config.toml
num_hidden_layers = 11
hidden_size = 64
num_attention_heads = 2
num_key_value_heads = 2
head_dim = 32
intermediate_size = 256
vocab_size = 4639
hidden_act = "gelu"
norm = "layernorm"
norm_place = "pre"
norm_eps = 1e-05
positions = "rope"
rope_theta = 10000.0
rope_fraction = 0.25
qk_norm = false
attn_scale = 0.177
bias = "all"
tie_word_embeddings = true
parallel_block = true
init = "normal"
init_std_qkv = 0.0888
init_std_o = 0.0
init_std_up = 0.0888
init_std_down = 0.0
init_mimetic = 0.7
optimizer = "muon"
learning_rate = 0.00511
lr_mult_o = 3.0
beta1 = 0.93
lr_head = 0.00795
max_grad_norm = 1.0
warmup_steps = 200
schedule = "wsd"
decay_fraction = 0.928
decay_shape = "cos"
final_lr_fraction = 0.02
batch_tokens = [8192, 16384, 24576]
max_seq_len = 128
doc_mask = true
train_tokens = 81090000
max_steps = 5020
dataset = "wikipedia_en"
Each number is 500 + 40 x the weight over the matrix's rms, rounded and kept within 0 to 999. Layers, rows and columns count from 0. Numbers have three digits each.

# down: layer 4 MLP down (transposed), 256x64, rms 0.106, rows 138-237, columns 0-63
# up: layer 4 MLP up, 256x64, rms 0.232, rows 139-238, columns 0-63
down138:548487489554515505470494491514472488508548492451485519480531528443479443457554412477521492493488559496498425453535491458477495480489436499610539533507428474541545490506550541499521523532506552
up139:536490508534502513512451480470471516528507531450517462450421471524459432520476442569535526538469511515467532463493521533444512493496456508540477482562484474476477511499530537569525495492466538
down139:448497482513493510547530508562535512445504508466477519516575474462530533482521470498443473532559588479449557504497556494501487515494478473488438458462514515514519479511485466444536512460519489
up140:556509509482442525518492431470471553443487500486465481484471515465579534547493536521439454530523522478472446583577508588531485473470470530456544488536577453438449466488588509500483512492526462
down140:488497575475465532431517492564523553543514501486494505498502543512428489456503562488546504522430517552508451379426518517562494493467530467504541506545469482555525520492430528527543490402477462
up141:509518493507484537495582540431542412489556429472512450548447491457529508536459512583467541511429533551544491524559509545476525532487475490491499436556375549468572362490478575420535514413526497
down141:509543460474534517494509504493487493448450485541515563459458363461610496447532516467530553546526517601416467491548484449487483500489539517564588462493485344527477447509467479516508527540575525
up142:455543571474517557484443469497519509571543525478472508472450481489483532599493532417537456420557450520452525556454481566520536544454493492478511541540525534503429512419483498462451485460544546
down142:474500500496523414503522480479461534513552495479500575524395487508475520455583525607504503437430469546458527501561537456507467493533489454467558505410471479479535502563519558505551465526493501
up143:511529446427518398456514412518505515468487544569482493521519467500477482497524479450542432490520527493451505485523552528552513465507525483564492503461472459564544535453492572521457426525478463
down143:516528546521473486540487506462531516522552461467507469445426516552488499518510560500540455461425479511535458535488559521469497558477508526435515446530530535468459461482535510497530507507462490
up144:561464478478557516499524522422568537544487565476507453473474529485553458541508415503578459474505528476457548512513500591475484450448489435522489480475457489472511593458505504561392441538439506
down144:448512453496514524470444490446514495525533451491455540495490474464511548425558482544564436534607504540453548456584590539552461510507497518473439470533475452512542492458412490494451569499548432
up145:432578520447441560537496558465499457475493508497530482518542476511543443461534549456464527466520513519479484454489491461563505509507463501500436455508536489535521514478548590449503457520507500
down145:487456432479543491463490516522454520444427461558496597475507455458540491543472507463544585614550507499500507506519480566400513463475516505532532475485563444496500448476464407537520490537522464
up146:502505603522548535535512444556498467436467479483498478568485450480538478531470484503521540511461508522510502458448457493521537531516523463519480535491518466537453478488489512485499468497463492
down146:478487413472517470478415522519485512511449479493518498500523492477483551498516522580524483477527481459549498438517572487444500527443480491492572523461518523486491549485488567440516523558517516
up147:467453433556512516459530514511496527580535433535510562495503477499538510551469472497481459506445477496502510527453492554468484502473449490444493527492545537495477493462565543540471490559585495
down147:454479538512501549481508500474503487466434451448520467410471520521500475547481532533518516471581490505554540501556508525514453555512504470445509488511491474566511472507482502499575438479544486
up148:588509419506475533507413571516534513581430513515458567548443508497444450448476522513455507510555433519490510550484502529496479567599508507520415494503411471458428530522488504506499475493488484
down148:448481506521551477481466443551537523515560466530444594463508573444562527506532492552509575457399528475507521514509523494468484521494478495477620489456532421460510470442552512488476467546491490
up149:542481417539479492513506490473539513541444498580503470466440496516484495484490502429537469534456511524473494512475590472442431447484499468454481441582420441572452498576473532603428493459478516
down149:502530556480551493513447577521500465440591506437440475464513510481469466498452524541482515511439512453464585504548487441501516493514509544515498508427526588500518472504490452439574501502479533
up150:485482466447465554495531465475486525450549459485500515522451529496471488492492508482486444586475483486544523551468521461590463479491512452543509534447520521436549515497561493506469446488488538
down150:513522504540483439509540477425521541587434503510496530537507508493476509514538524443500547485522458497459532497499485499512555509460497465496488455544492449498448514503413444547510543484480562
up151:491447446461463524462530494504497541502525522449494530466467530587488513476519417557471515504530488498487501513487480508469525466478517527560460439486485482506520503480495498504459515547502522
down151:502472549483487497508483501565536506463464536496520431505545468413515526542516542486548484475522453525480532481445524525516451548529487488483506461501493471530486493486499511474493506490503519
up152:447510481491440486410478474569521522597489467526520457516497494542474577526529479494418516527566486436499531450509478491539468505476483478531539545510542553524441401474493441459413518478465499
down152:563512477481558535496551517452503514510517501477542511525430556611502520485497516536515469455485459479476476533467551532485432456461520485454427577439492481522578515492461485562574451471449482
up153:436519480450511503424533471501506528522528512469522498474480408498482512442489473458469514452584570540481503458543499482505470495515550539568415516555523544492540588516459569456491418541494473
down153:573478496523449477532547503514513493483502485459491449520515521398453469514528511484499532482444509529532499608546474479479463561569447506457563472417488539503525436504536483506543530524411520
up154:454467578494508565473514534529493525565520452539483466539463494516483537547515504447470502510496441497421552459467435521547608482501477520452507520507484494490450572488461460537492488463566436
down154:545541436535478508496480504439480538463475498468407594480507507526515499530500517535526448478447451522447489530461538598473521522523460486538570500448495532447537455537465543526447462587524506
up155:526500555575521477465457533541463435496477565481505427558472437477539536495451446515493536496480601410453493502505461606530480421488502472444526534478559597498484578512504493478423487484572546
down155:490478483518515528435488462598532480484471434570491509462488552462511526494538532583569518533528534550485447466543483452586392470492519419455458548517479543474461507468562426497552476463467553
up156:476436459432498502524504521531590477430547481483536484518511455451520593527490512473520526453565475442522448427521498494441483427553491473506513536495461522480477423472600591506384485526507594
down156:482507544564434453567537502477432518529507565499412501496513426593495383484519486513520511421421502506534573516488546502522503515522549531477449454454547505511506512489581476442524480458490492
up157:478473495511569566527478554521473517550606529502472481537417501520488494474540500500539578566496473540504443525445548490520487500517500488441485483486480450412510522480464525478472509533489425
down157:516504500465520501563571494456541489464494468449521521518464499515499531489459436521492556515488486496460411498490447526470431437509524495529583487490462453470516473496498568562536556553531543
up158:548569397576417551468546497435480446544426512473561379480477475519507470563462507517555463517623444455474487518532484599495503477495557440516460500468544508555534502442462572554425460478473491
down158:545439527459477446466499501409544493490501551440530473486595428431525469529543424592543496534530606537560473520474489437505491512505451416543437463532498504517585503488470551520499532494558451
up159:523549434463555557456480496456501502544546472471543525479489427550497505493537490527504476560558503489501492553523480471470555534440480446548486521487424442509509568444471457527493461487565531
down159:506556482450520465516554489497533462533480449467480528442583468465540477495469500496472528523508491504532492478538466494504468480458489515465548508457470451576513478570542525507467480491613500
up160:418489441475538592553463544464539527484587504490515497517454458548502491531515521561430515485487460509511499470503515543488436484524455494438436504510477545531447526493513513515481543458525438
down160:529494565540475496456534506546552451509411486534499542469486468528480530514457506492504502416489519469493450498545591526466505479472507465518553500468498456478486522512494534509558446505472502
up161:531471417487524462517456549456519504528457545502438449504491514508515450523554470525567569593476506448495530464459484477488550508495516549528503588438471465484557486478473513432447505490572497
down161:551473543548442490498486475497540460556513524490549486555480471446508512572494437550462479486480557551530469472447465445442471467521477488457549520483505539517535408580505542522537490496514488
up162:532448482516495477403493457463523419604540541478537512518482475483506486500508527546547529585492444507502532534464544515507467477421496480541460566548544530511500507533509537509491486522496532
down162:443464482454461460475538539447575522522472509509478507560561537546547531436584478573471519405506419460461525543498454481532460430500529537524471546478480469512504554471474528486504468548493549
up163:449514482450489523501505482442530457516467528479459505495463510474487616543458439428546535562485541571631503440439551489498448455458487505586477475511521488515580470444506461473468485487436472
down163:561481471511436550494491433530452502496474474582530481487488499552520530613459512466519548523542552558526415462562501469498484473548462542476481367580447466498474503486477535545495524457524406
up164:539516476521435416427440516473436464495427524459473508472516523489512515572493540487571599570486585507487462503511487515523511549532428463523537592487534481514559504444544503460477535490465497
down164:543513497518465453456448492441458480472599450524514497496525555507413482553504513477567473510525515550499438551519444410559494506456591463554532570533486462493485470526479507542484515507456464
up165:480505472519549542491532483498450458528538499415546460563484514524552441508493470545461497549496613527527576533536444523461470493457449483529499559453546538509462525462549438508474432480505496
down165:491477509472556582515489401568450493529526504476498442524513451534540509536432532533538496522487476516425520481615571543516396497478454478529461525447495437536562505504482463480499533499504506
up166:519555478511499474478516480556478488448564473464504477521545549502497530503427529482463480528550507532475531445457441519497486450529521539556532615541462473525515473472500506523403445514462542
down166:536526459490466532515463568511500525510388562512515471496500472475552471502547521504542567467473474451523498506474505522472487572457491513478522420508462478537481541543539482441573483474499473
up167:515472488532536508480441477527544543458480362556540507451486496570497563549539538480489422492477524499503549523495544493549500522513521429457530512555497557510418536516566478536463464485529447
down167:529462476474523467480530407470475476486451455503483517500498432594511464555471538576514504539518551438451535510519447504506358442446508515535521551481500527496518484538540529514521561548498536
up168:498488515402498537546536516450522527547509507543512468500490501546437554510534471498472445537533536517485528379525537521460437489461459510498509498427515553539511514528532609467460490484511544
down168:483537503581501475444486479528536447529545510474505559526504494476510471462457559525518508483481497483510433610436498429494589482538541489473488490543489504493540499541488409492522508462488461
up169:525510543496553507515449530519467447514460538595481476422424493458504502588539441483531440525508483459466491602508481489497493533461488485502501510526491475414569504487464481513451551539549519
down169:465525524482563457543424580538559505608476538491474532487478467441530549547472488467511539487503460501507518532509462501426429570484489518513533445466534437498587420467510495526485536499429481
up170:491435496508445475486551507464491497462482506412529527483494505542498529564514513492559492506495516552526506538537481496480525523429518527510432541523538501577471584477503467553461519469506460
down170:436477499503491521507543492581490519539466545509407507451536535461521492488526562524522567462457535513463463506517469543510430475404522485473507526574529482518481489463425455485583540468535467
up171:480476475473477524496421558570474552567474645553494515510496483505560503561465517543533489448443477526442431581480472459487541507508463409491459524532499444499489486534496462487471539494475485
down171:483462596471503520453533485483506514523457502496449502491457452510553499533457549471457590508451478546562549509484522499512466412517570499515495459418524530514500449495554508476513471493456550
up172:490516499543502490518480434531532526434512529479533516540451469462574521527482465457606515519512490534530494480488463570537468499469473452462463533505510498527508508549402539547512441520527535
down172:552459496469541525486547465499502543501519474560483480493496491447430549467482518556516469477564525458486495374539512542461479447436462514515522458483486523526570548457561569484473470578474523
up173:550462463530496502544512579497546522504463498515517421500550497482553427470464513474573508543450440510483515560496500545563499589489482479425504532513449440577531505522533502514436501494547553
down173:508567505523475501544435463533552526518419499457523510520475486519453534530506529549483515460526556503488531468526490573504419491480455561522578388507560511423479515478466540527533441478458430
up174:432499525497470582451499484485498497430515448488556451579515517547561632439408506553382480498488521484612651520500460501569428486396566578587471521441483556513474520481559509449477480519501471
down174:446579487499520440638554574513526553526487520512472514449413493501506390487525474487493464509462472500441547504535518431541554533599563464470517514470554488471527419465503491466494509409486543
up175:499531498520561474438528478533473477436532499496484537530474459498494484481518484475576505549532517476502478485532527506514486488560490521536462445482535487575504503474477523499462547507426487
down175:511450496492513519466447515448491611507481523514472451448494540526500495506556454512496524450487518438502460439518464584512479501478457519513565543477522510463483529508504547542496525500546472
up176:545488497479464492549553400537503529480509434533544465479495484568481460508442523429510551546562496543487468470516477544474462521565529533452496465541557439499427544508436496478529594408477506
down176:469516505483543501489470530459466513522556568499411466483465521453490504533441463579479496504453461476516505546469421469597590464507532499516539458476475572488582474576556510498490397551531476
up177:512512473478505582460456507464527436451570539392554535525479505495567568471408506403484439504508458595533566542489528554509491485486503466484591505539458485518412524460535536620477437457483525
down177:550516463432526600470479521502539459453470491554505519446495528525532537449490414561539534472532570536404517536508542490456542461484495477535476511430498453423495443556428548519502607467508498
up178:522454472459413500453498534522542529596449524429531519473525475470543495528508418536535496426510495536528483550500530477613528495508530506504431527517535499495577479464522430436501460525534459
down178:500532466502506472556520520571491557570563519465489472512466488520506517466551477473542563459365535489502505482620488459526491480487447492548471421489499517510611443441468475524450415542500513
up179:502435587486518567523469529438482451514512448483498517511560475507574525470512507560491495519442467471526493495530526526440491520486433504538468553502558525417502495456476501453512447511465529
down179:517491497522450507514429543432495517539488468507508459542502484494447473492508479454546538503536453553478475488522510438520495486527578521521582468492573531564488476417506494447527529515421543
up180:531543501472504473524567500531526457434439510501520491540459491483483460457429496471564483498437541545464544562469612391533459447494499456448492487570434509509528530484473458556506528493530462
down180:472481497445530532549448546437540490513534499466471499552484506527520520491506522501489572428507449440495531424531487491472508514480477531477501539427516571474475523528540592508569439456470457
up181:464510500541500519502476542509521435456555555526524500550425474512435530511499420497460479432499545497569510467470532474616482530531444426508485486545469465461517443540412501527513488437500470
down181:552404517528532458521489510523461474497586493471480519518489512479459575527554456486505567481530459468519490489459566531487432481445504511488455595527481407621508497455462531524473494512556453
up182:507496485386516478490450438543561530414531581563496461501417503478496480541497472426474617465542516483457576458603527527456453459537566450535556513552480565520527472425508509470448558427448433
down182:568505511534507511433524522432472435509516467468520502522508469608433535502437467516501471498508493497443464572465509540451525531416483487538455488536486514526531501589467443549508485606514498
up183:507473483481449487439458478513487495506528520545410532508514511461538547545499484485565511541499471453563500485541561509416550527453495482465552543539502478528473502504490488470468507473492540
down183:530462483529459523482439535525466475450531521498491483522529505501488507461489448542455533471511479546474492501459496498520523529495528479574555479532468547473472544544471456477485519534471511
up184:528563471487558460433465540511568532505460544489510454552469636538502519534434514488509458451497534543476568479527491427524522488466437475473532502501579504475495467485492403490527463485576417
down184:398488533479417614515519522497446570453475519538442492495506490503490388466543505513448497535518492482534460483526530449457625493505517511525458523477516533539459485564475574554496495493473527
up185:487546447534509443552493521527492484430437523493547512410506508485532605505509459513542501518573500486523395531595441489576576517450483529499422524524553471463570474542473485491397521481501494
down185:475493479438499523495426526517533487484440520444489509465543537543570522455412496528583476569503555410507482538581560541523544507424485482513506535548526360524547330480528461492534511508467473
up186:433486469435403500482518539498501535512503488502468456512547478517459502519492587466511510505543498468580491460489508483527469521497487500494451502564519536472547461480517589487477515520464484
down186:488522499522526456520524506516487474450494489493484531508492512465514459518545523553516473514476482529472499490484521523493542483521502530495547403502530467509432481612509409516518485500480434
up187:587469548567503446425513524551491547553494395527539511483564517542505494441462568500528474492525505562415524442491529481488490513524468456493507532489507564516393477552495486489499494478496466
down187:444547465496518619483452486476503470487514605575430489483450488517470537552512455513539532535554505434509463513509470549495513503470532532489499489491444429489492471472488510528447514525488527
up188:529487524514454460532447454556535535461478441536524477454543468433517519530460540459510591521516460466486467526478544577493463559523437508436406504500527473556452533569541504479576437554513450
down188:466488526511492570483491484496552530531494510502532511483475408555470461557513307450487445492535510480524559479562525511492492533431430565478542561447501474474483525475477632522466516483540519
up189:462536515481524531479497409463544460458561529575524471456437492503485518466554473471480523567527587570531502486472522601536479474540506521517483478484471542497536588502475459468491451417407472
down189:491483481510488508492526477428458480518577562506454517474480409476514529631463431528497539481569502592552525511460502497476494391530539580530538514509511549437510486417518445549525480436448489
up190:523500497469518454502487531519496494416559481507523569474528533522535563502498523507490448472512480479520497499518482513486500508492500539517484507551498546467470483493559474481482474480438515
down190:468525492499528494463515503482486536500447497506539494464546531510518446495494487526519491489500477500483512483530470486507505454497556527489559435536438523552481502467511468472547481517471572
up191:511495550475470517444498531463544490506564558474480501505510460471473550498529527446500510525453509581501480468470495514563546450459502476543488510471472489520522492458481550505495475524526516
down191:536499504522444428481479514520423469508445532537510487435551509520499551509444502495518494483521456459494547545533490522444520442505487502454537495527499451499485520550485510562497506508517552
up192:502506496500516551520439464480530494531474509532495490487505420483570537524487521502517508525488504473478479533460512504444457488534589562468442525519487440471607485556439536511449450451393464
down192:582564490438488548479576510489514520461514565498485481455502552498554545431420484484503508520541515466465482496495494565488524503532551444498558482446497449541413457497472467519548455485516468
up193:470454478503492504428509454487537487516462603468526562538505489411469540481498403478483525497461457466524547428578480515513552529491509464528508475443560577507466503388562498569491428552545511
down193:478550442540431515470491600498471465500453490578483507536491477492575556464461509490486522516544505497452448529428532458448548517533559521520464423434534532517422482514474496505570501499520527
up194:437449472471496544445522556476531485469494549448506509460478535548520501480497469427478513590491486498538498557556544452512513478467475569508506507574484574499493505436558454497445468537509451
down194:465451532519569539446520535543452463488433470477519497475502514514510543527542536534543484523592472468508490536588487487522461441469556481527475404521422504506458516472477534487546511518498412
up195:439466477462511447463449566558528547490526496542453498517496498472485527483503481525557526519566511498470513476441491472570533443499495468486520475508495491499522481562502500463421553521462475
down195:479507520525540533520506476453507517501448486552511516517478461500537500456490504521479488509465445499506519524448498503468477556473468472511465566515489501555504508503486451539457504518511539
up196:542475527511534504442500448535516377509489508483573460517456498519437491515472472486522511529503494561552435532488503507520513448440520548448464473498522489517468537471519535479514558489500496
down196:472518469528519456569440508486557544522440547500482560477471558516502456525518576488494506489498508486502450506474521494454497454525478489485523503473531525460518450567468499530510502420510542
up197:588514518574473517477539477533527551475483410477513431541528556478529525488516497467524529450518500534463477533510429484483539517517521485533530522456598481541473495433502489441494477486512507
down197:518490493522430465506503478539481567607533553507476532492489520490494503459511458458447490485545526509510560435506556502493416476505450509471580426533489453488504532496485542522464498566469499
up198:481502514469447507466556519517448522505476437524586459589493507515491481505408496565490584451512521512482530513589477526481481551461444477501492476582517506504502523467478536510478527511491469
down198:505482408462487437524514472478472485514497498532493480550555511491469501496505521474505470561514490515526547500455478448479561429543440423533508535453505506488531510529574499532550528487468541
up199:520461468525540442512475524531508512463526558534449511485470496442489506505468504549468528484529507486520525540551454507510454451581479474564496447535458490464494526523538508492400472497439488
down199:508496487484492555498515457543504496547473472464528479485489532547470478452507541425508454532489489500443484523456511504455566527443470501450496535524488427551505524493507531483527515526599530
up200:495511532547509495491521500504571516519536481517492471537528513482481542513404443461462514521490421567419529536472512501541438468562449489501506485535473529513495507495513485570481524514534435
down200:504489500544511455575528540479466555495443523505508514497506539535514524490549488489456429464548509464502456588502554509459519556465473493521478456455519440452526476534519536456540447476500520
up201:499532478464346458534420515498598631495454503589584463428436471467562496579468537437437528484517462463481534505506542665544461564428384526387449497508545471508397595531589570494541434570561432
down201:445492525492405511455496401524612622476382494537622476425467390508593547538447490543496583516486465403539516429549564654523331547412303529356549492531491493475445547539567684565530450368576546
up202:590553498537465473522527468474520421508506501519424500475509530414500493519536480562520549503455525559521538546457457528546514520491450476495525524479549540454400407516528520480513465430499520
down202:487444475543593539437518567557488534500507485571493549481497457440500470594567527532478502480520447538480565457536469515494462443474503476459571498524489494495470520496444516452479540469458439
up203:523535421555586530495499400546550507561490541515447506489414478492600524491505477562469470514579445506526504507586516480435444509523499416480449512475452511498525484475565497515445478452466428
down203:570490489499584548462477463471478546448453509491501500530547457521493545523508523582558438439555495493459520517489431552553429468414481501488485550461455548510478563566478475476534483439485471
up204:512458521532525533482497548532551490522503388500447477456585544431454558501476459475484463499556497503445503453448528428523547526500469483413538494611496527445529496475530507517527462540510574
down204:503461514512575539482489442358487456453526458484428572508477520458481534521505465557508430498563495496538444434552529512500482495468475510520543537495539484488451541544466542516567466520470594
up205:535490449467464553477457520495458535538479502520457439513472510518470486574505517541494520465498563467505524498518507529482546527518471535466505502561385495494513473483435493463485531479499451
down205:512522471522571496487512533487479537469517516460461493521490506502516480492503501480463494569517469522500502478510439480525540470492603459543507525497477497489473446508528525490492502443490474
up206:535517578551462523518506481513473440584499546431473428448449492550560557476475495439489480495524431550510547542491488499536528503512532501487488481480474437518451533490453550493433521543499460
down206:454512411539469499501510494565491527548448437442517564481458568508506485539592489469458507452510517513532459462506482537501503514575481543447529475516506481456542522523542475468448472527516478
up207:527549534525415494481513515471476506452485480532542492535493505555435539537535496451481447524573465485472501438539480575489477552519591533429455477450475442504496466505473504469438534512455522
down207:479553482530502516491451559496437507491439481467516494492488540469485457516481481480440543474400476480472549464544498502516556476541487496511504512545522575563547524489440528441492460540496520
up208:554511563458503501465497491530503491540490462478486466467507506514534531466463538501528468487435516528558553505500452480490538449480444485557488524503507552501446506525574564536553466496527447
down208:498539510494572459532568491487491477465475530521515520523507467542450548546534462504473464524501473448463513572495544500443486527519558477489483462463505454473552511493481463477527504536466505
up209:543536431457515418518545490597494494492450509538516525556505541465559456542500473552485474505510497477524566526533497480527537433521486498565476486490443501466496473468496471509463528522509453
down209:489513535494466506445510525528496451495522458487487529493517459539589460509514446421553508467528496463464530427530505479473451529493468513457524511500503493540469504510516559484508516519517569
up210:509475435462430528506483475407542544514443541569550486434450483526545473591483553514447577534555504538481496510501558618485401525510430511420462517564520501458438507531462519452506583495537464
down210:410507543515506573437497491481543491533456515542527455391517532507478541502489500496484496504457425503614447424504495589540477532418442448414558512467443521466465632495622602475523446519502532
up211:528469499546502490486502481485491523440492565515512527518497557522437517495479462495482455472512548529436517414498518516522527449553521542467457535525515503519488510515599525476483550522541461
down211:521537462558514536512533494481417564516512489481455488470442516483484521508511465480499492416467468497474453488540499531479466513442538546543536510491501495543531563501536479493583485447529512
up212:531466487555493559503482528517440526437479465471554457483403496559565479476449479489431446470487492602575539551564478476534515536516467529452514483563478483507484504463462497587440494543489488
down212:490474492522574580471568515454501481449450487589477512456526512457514469476526478504513518426530550501531522497468446485522499540496447515451438574493508548473522499459466522452443559551514465
up213:495570431524507528568468512475531524474420490478485490476466471447460469515490448477492483581475528508512489581455516594477511433601479494468453547472491483496495475497520505515474538519462516
down213:516489527466488467538423519458491576508534486492507503479506531495550481495499516483444475496461508448477484527485575492480593556505468479447436479484505534467455521557520538512579518459535479
up214:548544526560462541600434552527529478444518500539461452532467455463512529473532500494514498518509488477446451462469486527520462495517554551467526596478557557501477471447465470468553486458524567
down214:452449523560542415404507487541429517515494565492496509481506541506482471549480464502523480480528503516512490521548532432536472467455544543555486461575474521490455574537494481480477466572466489
up215:525540539482464439500452466489500544493492544436507520539474459491498536495516521516504463499579490544523502498520503529617477535427474512511389530443520497533548513525513494515441458432532522
down215:500456574455518470496565516523518547482531474560497499470505451464521505465408548520552539571436477468502526514483574505460506392499475487570535436509389520538423499486523476540502520476501526
up216:525489508516472490478467426510502502510440481506503366539537528507495450427468470458538482509452511514515525554471467557550529495457458486489469498579535476521536463486553461494552526572509529
down216:498546527484506550461551479529458483493492615416534462569468457545486465524554531469498491448525529587502485508430480508494461528510523545503462460428499460482523459489474452524586516480503531
up217:559552445558524493486562476490512497461470530437532580503502485476511517490411520473507506463518527498467467514513534503510457469507482477522457489556539507491490457495478498586431491517508457
down217:502472483470450480458529447462511575488511516533463422467480532515479499515463482473573512556490448517562544491464472504529523510537525561483521451515547495502513469569498569430513513466465486
up218:521459537501466547474458513502538488471463500550484535499537541538545500495503523440506525452533474529548499442487519554494554472494523485450484526461533510509500514452569595422473521488460447
down218:510545444519542480554492495560502490513384460445504536492510523493488492502508551608515487451536508466467524532500493473484443431508521442511539466476535512448482521535510495532531501523573479
up219:561566582478461511507480545461557446418499463428547494512444502448503424452493494535461432510513461525535528454552545585516506494531505542589469593518456440444468445462525504510522535533486496
down219:528469481531539479456507452487483489406548518523537463469556494524560478479527467546456511537545498502432489449482487538478518521508478517491517504505455525571524489587420552401482476498489581
up220:528432484514528527507501552516585482561484519449511462502482577510443473501534467499463492547510462452501523474562505505491418519462505504481435542481490570481448515527478516525500479461479507
down220:456513549487506546536486466500429486519480483475457610528472482466531496530503487474551542437504495478553499545453503509559526539476480501502515425548509555504472507418484481496548454502487467
up221:529549548423571539551529522459514460457555419530538519546432436484528498478498500520476501507500487446520448463529536529463497495518470504514489465516460482548441537557589488509516470515430472
down221:496475507545579428458473514465457580567493550530409498532540549475506490513508418411494510508526490506478566530464497487489456533459511518468488577532501529444530481476463471515518507466561480
up222:530444520494581505517501501492545514489474472482544417584511506498502533474510485484512566529451441585505534538528466416504514500498559520474474484532485479485511460514533516482472484457480495
down222:497506469457514467466537480454482583514499497452523541398499534521494448471552477520432516449515493525558509463513450529444478484459483556457543538536551541461559523479520483522550465565527492
up223:439512492495507472435526484527475455473484481512523546533509478483534509477407516545476557500538527440520458580476483560544552498502485523613442519505535487455527496492501415436478497489490527
down223:474487535520514480482525518527523508548522451518543513452523493504524500557464517444528538449510478504510482598495467469482488433457501497443501488536568549433527537461497448534504529457471498
up224:479494550435458450468480507534499544527434570436424478464492526490484633514479507424529498535582565520482621451442456563526520479491475476537541547479451478403536479494462397435518570496520483
down224:514528437569592498514473456463526478522513460499501530439524529482512564455505479547451408590549470472478497494547502565500491549534538425532485465512502486426468553471471528509494534520500462
up225:512396496542503456493503456553503550443521533493480533441501478463485472514462469467571453496487477536523512511548473493497534530471461450483489510469477515457509441569531498579510449501555460
down225:484529519460484546497515547510487463524548479570501513486503532516505492469459494498472524472510521460499487488416536515472501446549509533489447490499563475506475537464513530447522559501421496
up226:478502448545492537491479469530508542524491509463464433460509533474564582508467488460493496497515494512544511498496560434510497462539495477419496470546518462495511498476554498502452504446560498
down226:549507490531460465543494505498471554551560509464491476534505501519452442537516574530475518487454490397477430568458497519479453534521468541522464509556521479461503559439492481470529447551479519
up227:496453508464514495439542518427508493506526498559488525500544491546469522468499496509477472451454492532466505492525516492543500514474470494569427507519529472492517553447539507528510529520453452
down227:509469464525514408430497522555493583496493526565521499475547524441512483533507485527518485444472436510506513501541533466536514461492480544503502471479551528493515512490546489495490451456509488
up228:545489425598527469480498484530448496536546534456487538514453531510483469525518496502543470597544485544489408511456473553484500543434470481517456514495519540498526474559489554501466475497480473
down228:508408529555465474542485560483533491515436540439494482528507473533488513434521516473503502482496523556394525473442478518561479535493455539432562479529487493520546529433522506481463502578530503
up229:538443529470519433479386492598437460556479453535539564541529463448540543504481489522570469521470455528545550435533470487530555521512455454497491484471526466500538474516556459559501526411504513
down229:468416546468447527517546457591565524527525407473573521487548427526446535568456438474509449485536508480497462506453530506521488524545504524495460511452446490462524513449560545516471481524544499
up230:467436453451425505561477477506468497461491467512509445536430518538470504507467457444502514519580479463526557556528510542476459528542485551453517442599523526630468491502515500582472538499431436
down230:494508516506545499384535491537464531489441511479456523492518435496553492477581549530428510415457518531567547425510495501469521521501558515563480531469487485509536471533470484478526500488488537
up231:526467587518428513555502471559499499433492464597511534511512599398603530469467529486529434525456520508543519536506542468504464441519486491463491519473443491473530436464528470454469415522441523
down231:549495476458472511492575457507482486492475442554473514504575488479554457444523445399483502543471535421416526493521468487524384559527486456478524523519502511577460509546568550494510498578491569
up232:533491482528472550450515495456491446514508495506534489477525553472529490500558480520512545517529487479540539530509465466555534500497477461486516443503511541538531463498573506508436538498486447
down232:512467575523494440551483514521477496540446516481550520432456529494483499495530423478512506465454508517529478481583488458543560543459507480520564499476493497451485514485499497460465500517537540
up233:451491543532415442504461507504583570510483438561550493489476433496582513531485548508467508497488504479491527489490558580477520528435481502361446512498534480483446579518548502489544446537567476
down233:465470420477460527543493464503542597526377501466610424480489529529447499503482486537481568478509451475545536481528576555548454430466420538472471486577468447496398551547512620561468512451558501
up234:508461503555529520421540513551507505473438533479425544443424481494477467504473448531653502553478533487497559507464527569471489580491497404464522454565543470456568504474535478486506478408592454
down234:494492534554523549520494582488518502498491498442508495525472492531503505464518509541524497370524573509495475478467448483540466465517486485524514530533548464528520539407526403510534515398419544
up235:555484510478492450581491481485529519441441493490441437530508517454487507474529523466583502500452480501468508524523536518464480523505564486419466540522472490541425528502503451544414527519544506
down235:407513551566496486464501513472484488527505547398500532475497543479469538514490504566411508459498480475591479555537549466464454486499495503478477491471535495480493516496521485530535518526524490
up236:503547425446473465535488455487536537448572602471488490502572494522482476586520538496471511521510463472535556535554543486472460506530492530495476425522517521418503523528516509489504462476564467
down236:497429493548465477467489490509479553547489421543532530513471532447492484419548491530485475509468514538480429476418495512527552513501485474544536579488515498586493484483500485500484523581494541
up237:481510524463530503495456499548590529532464492496482476570460545433510518521499465527510466540533510541511529487477506529464513511524491516514537541520447517500530502481434517417515487402508472
down237:516512567486507480498527456487463590444425479494511516496534498468565471506516527500495495465514400496472537508543495486523501477486481460479539481524503451610497460535477513532529463490522513
up238:466511535510488387540451453619507512463540471505447464483549506462600569478485530512509523552513523552491471548481560493454510549510505542480448484480489412560448494533472524433528556462511545